Each number is 128 + 24 x the weight over its row's rms, rounded and kept within 0 to 255. Layers, rows and columns count from 0. The size above them is the row's rms in percent of the matrix's.

# layer 8 MLP up, 896x224, rms 0.0617, rows 495-522, columns 168-223
size [ 93 109  96 103  90  99  97 105 100  96 102  97 106 100 102 101 110  99 104  96  96  97  94  88 100  94  95 104]
[[115 117 130  84 165 158 113 151 141 150 124 126 120 118 158 131 143 130 138 154  99 118 127  71 127 106 126  90  84  72 127 100 115  91 132 183 154 104  99 122 106 192 167  89 152 124 128 110 101 134 142 121 121 109 100 134]
 [102 150 123 117 139  91 148 110 115 120 100 102 135 110 120 155 168 135 130 160 125 158 112 174 130 124 137 138  97 151 104 158  98 124 138 121 109 117 119 115 155 164 140 100 133 146 103 136 142 142 116 136 124 102 141 136]
 [111 134 106 122 141 129 129 140 138 150 159 133 112 111 116 165 143 119 145  77  66 152 151 104 115 128 125 111 133 158 147 103 135 100 149  94 110  89  80  84  71 115 131 141 167  86 115 107  89 155 139 148 123 112 140 125]
 [ 92 125 125 142 170 148 148 143 128 147 117  77 161  99 115 116 116  92  80  81 151  98 136 109 117 149 120 134 131 160 108 144 110 132 139 139  93 129 123 121 106 139 170 124 129 158 124 100 113 133 103 121 143 104 184 105]
 [119 120 116 145 128 147  91 129  95 127 104 144 150 145 144  97 109 155 101 165  43 115 138 129 126 134 149 128 138 121 152  89 112 101 108 132 116  89 111 102 141 122 143 125 109 157 104 147 124 102 140 116 147 118 129  82]
 [188  99 178  70 137 120  87 167 136 166 115 120 117  93 102 137 121 129 150 128 135 118 117  88 158  93 161 126 108 121 110 142 144 127 128 123 146 122 105  98 136 122 140  99 119 113 136 127  78 145 123 131  52 102 112 152]
 [136  96 115  91 123 166 137 158 120 127 138 150 106 133 151 121 120 151 111  81 144 178  95 145 101 111 129 151 150 156 122 110 146 112 132 129 136  86 121 108 168 128 151 129 144  94 146 150 122 112 166 134 138 130  70 122]
 [119 112  89 126 146 132 139  94 158 104  97 142 110 144 144 141 147 123 146 148 118  90 127 123 129 161 110 138 133 104 148  85 121 144 128 116  95 101 125 110 155 136 123 104 128 169 186 117  91 124 142 142 117 107 139 146]
 [129 129 118 150 128 142 133 129 156 131 130 116 184 124 126 134 149 106 134 120 136  95 141 119 168 177 136 131 175 108 154 136  82 105 136 135 117 143 119 141 136 140 132 137 180 140 117 171 144 100 133 182 113  89 114 143]
 [ 83 105 112 150 113 163 122 114 138 119 108 101 150 147 114 171 145 136 135 168 110 104 139 147 112 115 175 108 135  94 130 163 145 114 157 113  97 164 141 136 122 158 136 149 123 107 126 139 104 132 124 147 140 114 159 135]
 [104 106 156  79 154 102 115 143 162 192 114 174 150 151 128 112 155  97 116 167 114 162 117 104 167 130 126 140 136 123 138  97 119 115 108 138 165 159 144 107 114 159 127 113 154 144 130 163 103 149 158  90 140 138  95 162]
 [117 132 152 107 100 104 155 109 115 156 142 167 136 165 122 119 170 123 110  95 144 156 126 107 174 156 113 121 114 121 115 149 127 154 134 129  99 107 125 104 146 139 167 136 143 114 113 148 134 101  79  97  84 110 140 106]
 [136 134 160 120 126 158  80 100 131 138 136  79 162 116 167 131 125 115 154 140 170  79 106 117 149  88 105  86  89 135 149 132 150 184 143  96 122 134 190 159 143 142 182 117 141 132 133 139 121 140 123 106 121 110 158 146]
 [136 160 103 147 112 152 116 104 129 168 119 106 132 156 112  96 137 160  90 162 131 125  97 105 122 123 106 148 102 116 178 145 160 163 150 146 166 104 126 132 117 129 147 132 150 134 147 147 178 114 101  98 134 132 106 164]
 [105 101 147 125 146 150  97 144 161 115 151 128 120 108 116 105 114 143 108 143 147 118 165  64 100 107 160 138 114 121 125 166 111 151 100 111  91  82  81 142 112  96 130 139 157 146 161 142 107 120 134 166 148  88 125 140]
 [107 145 108 145 132  83 140  89 134 146 134 109 124 120 146 146  94 140  93 120 133 157 101 119  93 100 177 148 154 143 142 129 149 133 132 125 124 127  95  96 149 155 145 154 133 152 139 132  79  90 124 145  96 132 131 119]
 [115 173 105 140 135 108 116  99  94 124 164 129 119 100  92 121 150 156 145 100  81 139 158  85 107 114 134 155 148 183 142 124 131 128 106 146 121 145 113 113 113 129 158 131 149 101 121 141 127 105 143 109 138 124 127 119]
 [152 162  97 148 157 114 123 146 117 149 116 129 145 141 171 128 120 154 149 137 122 132 101 113 121 134 131 158 139 135 137 127 124 149 112 127 116  72  97 121 130 151 144 103 139 151 126 151 106 123  88 155  92 144 141 115]
 [136 111 138 114 127 114 126 147 185 148 138  70 100 110 106 118 122 115 134 114 123 116 161  85  97  85 166  97 108 208 145 134 165 136 152 139  89 140 100 120 128 136 133 148 129 152 158 171 110 136 114 124 132 123 146  94]
 [116 112 142 133 130 131 129 141 124 144  98 113 162 109 144 166 109 129 143 162 154 154 109 162 157 178 118 132 130 154 111 104 153 124 135 159 123 134 120  86 151 146 149 116 148 137 126 147 108  97  83 109  94 135 192 128]
 [130 115 133 139 101 102 133 148 122  93  85 114 143 115 110 149 100 153 130 142  80 168 149  95 134 104 110 118 145 117 133 104 117 136 158 139 156 133 114 152 125 108 170 158 125 102 101 118 175 165 132 117 115  91 108 150]
 [155 141 105  82 128 133 114  91 132 149 142 112 138 145 133 139 133 190 119 127 147 106  71 110 142  98 115 168 110 139  87 132 165  94 126 109 192 147 120 125 109  99 133 137 145 121  99 116 131 142  96  92 165 116 128 153]
 [145 100 120  93 137  99 126 187 110  91 127 114 131 136  97 103 109 128 135 108 127 122 141 120 138 147 118 131 121 116 155 140 131 149 136 114 110 122 109 134 121 130 129 122 143 171 149 149 161 154 100 116 129 134  89 138]
 [136  97 129 131 127 131 127 101 137  88  98 139 153  90 131 177 164 153 116 140 103 138 108 139 109 104 154 172 114 112 134 119 148 144 113 135 142 145 126 122 116 129 139 153 117  99 133 119 142  93 130 106 147 153 154 163]
 [159 101 144 147 164 128 142 152 107 158 147 123 110 168 182  95 155 140  90 134 116 123 134  95 139 123 132 131 149  96 159 146  94  80 110  92 143 122 143 127  66 126 134 122 137  99  73 154 167 121 177 124 171 102 116 113]
 [164 131 154 161 127 122  93 112 147 163 128 107 113 104 106 123 131 145 173 113 133 115 108 110 102 121 123 137 111 147 149 176 188 111 125 132 108 142 128  93  96 109 166 153 104 109 143  83 146 121 118 155 110 141 152 123]
 [152  57 140 136 161 113 122 133 108 158 145 144 136 111 145 152 116 101 160 124 122 102 136 144 135 120 161 112 134  87 146 147 130 124 112  96 113  71 126 150 182  95 126 167 102 142 132 141 114 113 132 108 122 109 146 121]
 [ 83 109 137 157 145 109 157 119 145 162 142 131 153 151 155 120 120  88 128 161 114 138 122 133 108 114 155 131 110  90 106 106 110 111 113 119 124  95  88 160 125 121 111 192 159 157  94 152 148 130 116 140 136  84 119 132]]
# layer 8 MLP down (transposed), 896x224, rms 0.0617, rows 495-522, columns 168-223
size [ 94 115  99 100  95  95  98  92 101  99 102  94 106  93  98  95 122 101 105  96  91  95 100  82  96  95  98 103]
[[114 154 152 150 151 150 135 124 146 157 167 135 132  79 164 136 116 149 131 116 113 150 132 136 116 102 102 142 152  99 136 148 145 155 126 125 129 120 140  94 178  76 100 131 161 155 138 104 149 165  91  85 143 151 107 115]
 [ 91 126 123 141 138 117 160 177 101 143 139 144 160 171 123  94 145 109 116 160 129 158 137  83 160 157  97 154 109 128 119 139 159 141  80 133 129 143 140 170 100  87 134 112 125  82 103  84 136 195  98 146 131 107 107 110]
 [ 96 116  92 144 148 126 106 151  90 107 122 155  95 141 149 133 130 132 127 125  95 139 144 109  95 126 130 116 125  93 128 128  68 112  87 123 135 133 112 105 150 155 146 149 137 114 137 188 133 129 118  82 144 128 142 107]
 [135 103  81 154 164  87 137 176 114 120 132 135  99 101 141 150  77 125 130 140 112 135 135 159 119 111 139 107 152 107  79 125 106 136 117 143 137 128 159 152 144 120 172 151 134 144 113 106 161 126  87 123 117 143  99 136]
 [144 118  72 163  81  89 132 145 149 163 138 142 152 142 107 141 136 100 120 149 120 141 134 110  98 133 144 134 156 130 167 129 125 138 100 117 144 134 105 161 110 110 109 131 172 111 155 148 144 160 115 105 148 123 157 121]
 [ 68 191  94 138 140  79  98 140 150 158 154 125 116 117 117 124 168 132 163 156 166 150 117 137 111  89  86 140 114 121 163 164 175  61 119 126 135 145 126 153 122 103 151 115 160 118 102 113  79 169 118 129 101 101 163 134]
 [160 141 150 160  94 136 144 112 142  77 105 118  63  75  97 178 140 145 146 112 110 155 122 123 117  97 126 112 131 145 128 156 128 142 120 107 119 174 160 110 140 130 118 133 139  94 162 139 117  89  98 148 155 138 124 131]
 [116 148 139 175  99 143 125 114  94 155 122 141 117 144 100 124 145  97 133 132 118 114 145 157  90 119 110 127 143 118 104 128 136 123 116  95 171  90 155 144 133 138 124 136  96 155 117 146 152 141 149 132  99 166 109 125]
 [110 112  98 139 161 166 121 102 167 125  82 107 143 136 163 137 146 136 143 156 134  96 113 108 124 114  91  87 194 134 122 120 140 143 147 121 122 112 146 149 129 116  99 146 151 135 132 133 104 152 146 198 148 128 132 114]
 [125 106 120 120 162 132 104 105  89 138  98 105  90 155  83 136 117 127 155 148 132  93 119 109  68  87 136 147 127 146  96 132 135 112  72 129  88 125 159  93 142 159 132 130 139 119 128 143 134 124 192 121 132 126 129 123]
 [ 80  78 126 137 135 165 101 120  84 131 137 149 183 147 105 134 105 132 117  79 118 102 133 146  72  94 122 124 136 108 164 114 100  98 114 146 135 140 160  83 127  95 105 160 140 157  91 133 130 121 164 114 103 122 153 143]
 [ 78 142 132 140  97 117 145 159 156 142 130 119  96 126 145 107 102  77 148 112 104 132 170 144 169 148 129 160 116 106  86 142 139 106  60 107 191 137 138 130 149 143  94 135 146 125 138 156 130 170 154 137 126  94  97 128]
 [116 132 148 125 129 129 161 108 130 167 122 146 113 111 151 136 129  96 158 109 158 103 166 133  88 112 125 128 138 163 127  72  92 131 145 152 104 143 156 149 112 124 141 136 117  89 147 148 127 127 128  68 103  98 140 122]
 [117 134  97  87 139 116 108 141 110 127 109 138 131 150 183 142 128 103 159  86 100 135 119 140 158 113 121  95 132 142 181 117 149  90 117 187  67 110 122 121 162  91  92  86 139 100 120 113 133 160 145 127 137 142 138 161]
 [116 123 151 142 158 131  82 131 145  93 127 132 162 153 104 112 111 165  99 113 118 121 133 187 145  67  99 129 127 137 141  76 156  75 140 107 128 151 146 136 130 128 117 144 130 130  93 110 182 144 114  92  72 151 110  88]
 [127 161 128 139  77 147  97 142 125 120 127 102 125 108 115 121 134 108 138 110 134 112 151 186 125  97 123  64 116 162  86 137  81 123 112 139 119 144 124 115 134 135  92 108 110  95 118 120 186 119 105 160 203 105 101 118]
 [135 187  90 125 125 120 140  90 120 139 167 128 117 125 131 144  90 126 132 154 110 147 121 149  95 139 130 123 137 144 129 101 171 137 144 157 164 145 134 145 147 146 161 120 120  82  98 138 114 119 174  92 122 125 156 140]
 [132 144 174 160 150 108 112 129 146 147 119 119 157 146 136  87 141  94 117 119 135 159 143 164 137 135 139 145 158 179 143 112 136 133 105 147 134  74 119 116 123 135 192 132  98 113  99 132 128 171  98 104 136 140 131  88]
 [142 102  75 129 179 111  98 108 166 117  70 146 121 134 174 104 122 131 152  86 135 159 135 108  91 148 128 108 127 127 107 147 126 122 120 107  61 119 165 106 102 159 136 135 140 150 137 164 132  84 158 128 160 146 103 115]
 [148 145 115  98 154 123 120 114 142 117 120 124  83  92 145 161 154  84 139  96 147 118 115 146 141 121 119 130 107 162 150 103 101 100 114 151 117 156 117 111 182 135 135 146 109 100 162 141 115  99 157 118  93 151 111 143]
 [136  83 160 114  80 107 120 107 152  97  80 127  87 111 133 109 117 141 193 145 140 118 142 162 103 105 138 110 130  98  83 128 136 153 167 157 132 130 170 113 118 158 126 100 126 139 139 118 152 112 140 130 118 128 152 129]
 [133  88 121 135  94 131 134 108 139  96 145 101 123 127 145 142 115 126 126  84 146 128 124 127 138 165  76 144 133 123 124 126 114 151 109 133 149 134 128 105 110 125 123 149 130 169 120 128 114 122  83 117 103 156 136 110]
 [117 126 115  87  94  84 118 113 109 147 126 160 154 143 138 108 180 130 110 114 139 127 178 151  89 104 115 124 120 108 115 146 145 136 108  97 139  95 133 132 134 113 129 105 109 163 107 129 129 165 113 137  81 141 109 116]
 [153 155 148 152  82 127  91 161  89 139 112 161 139 131 125 132  78 120 146 122 136 110 131 138 104  93 123  72 132 118 153 157 114 143 136 159  96 101 123 154 167 110 138 127 158 116 182 111 141 129 131 107 100 120 132 105]
 [169 137 140 183 112 135 117 135 120  97 165 153 158 100 144 136 142 107  97 100  86 119  96 128 125 147  90 106 168 116  95  73 128 118 132 136  98 144 170 109 134  87  99 109 109 154 137  85 122 135  87 142 132  79 155 159]
 [135 120 106 119 145 100 127 117 138 155 169 133 147 121 175  69 142 125 148 133 184 125 121 127 119 143 152 108 141 125 124 151 135  79 145 147 126 147 109 149 102  87 112 152 150  94 153 142 133 137 134 144 135  94 103 116]
 [105 116  93  82 136 124  96 107 122 153 133 143 161 106  89 135 130 147 102  93 130 140 183 172 188 122 128 146 130 103 159  91 144  81 168 155 110 164 103 128 148 157 116 167 137 123 103 134 121 121 105 109 139 155 141 117]
 [101 117 148 113 167 155 168 150 145 117 104 100 130 167 107 115 125 119 125 115 128 129 150 141 109 129  91 127 103 144 100 110 121  81 148 127 124 105 138 166 110 164  84 162 120 112 117 138 153 132  94 137 133 124 121 118]]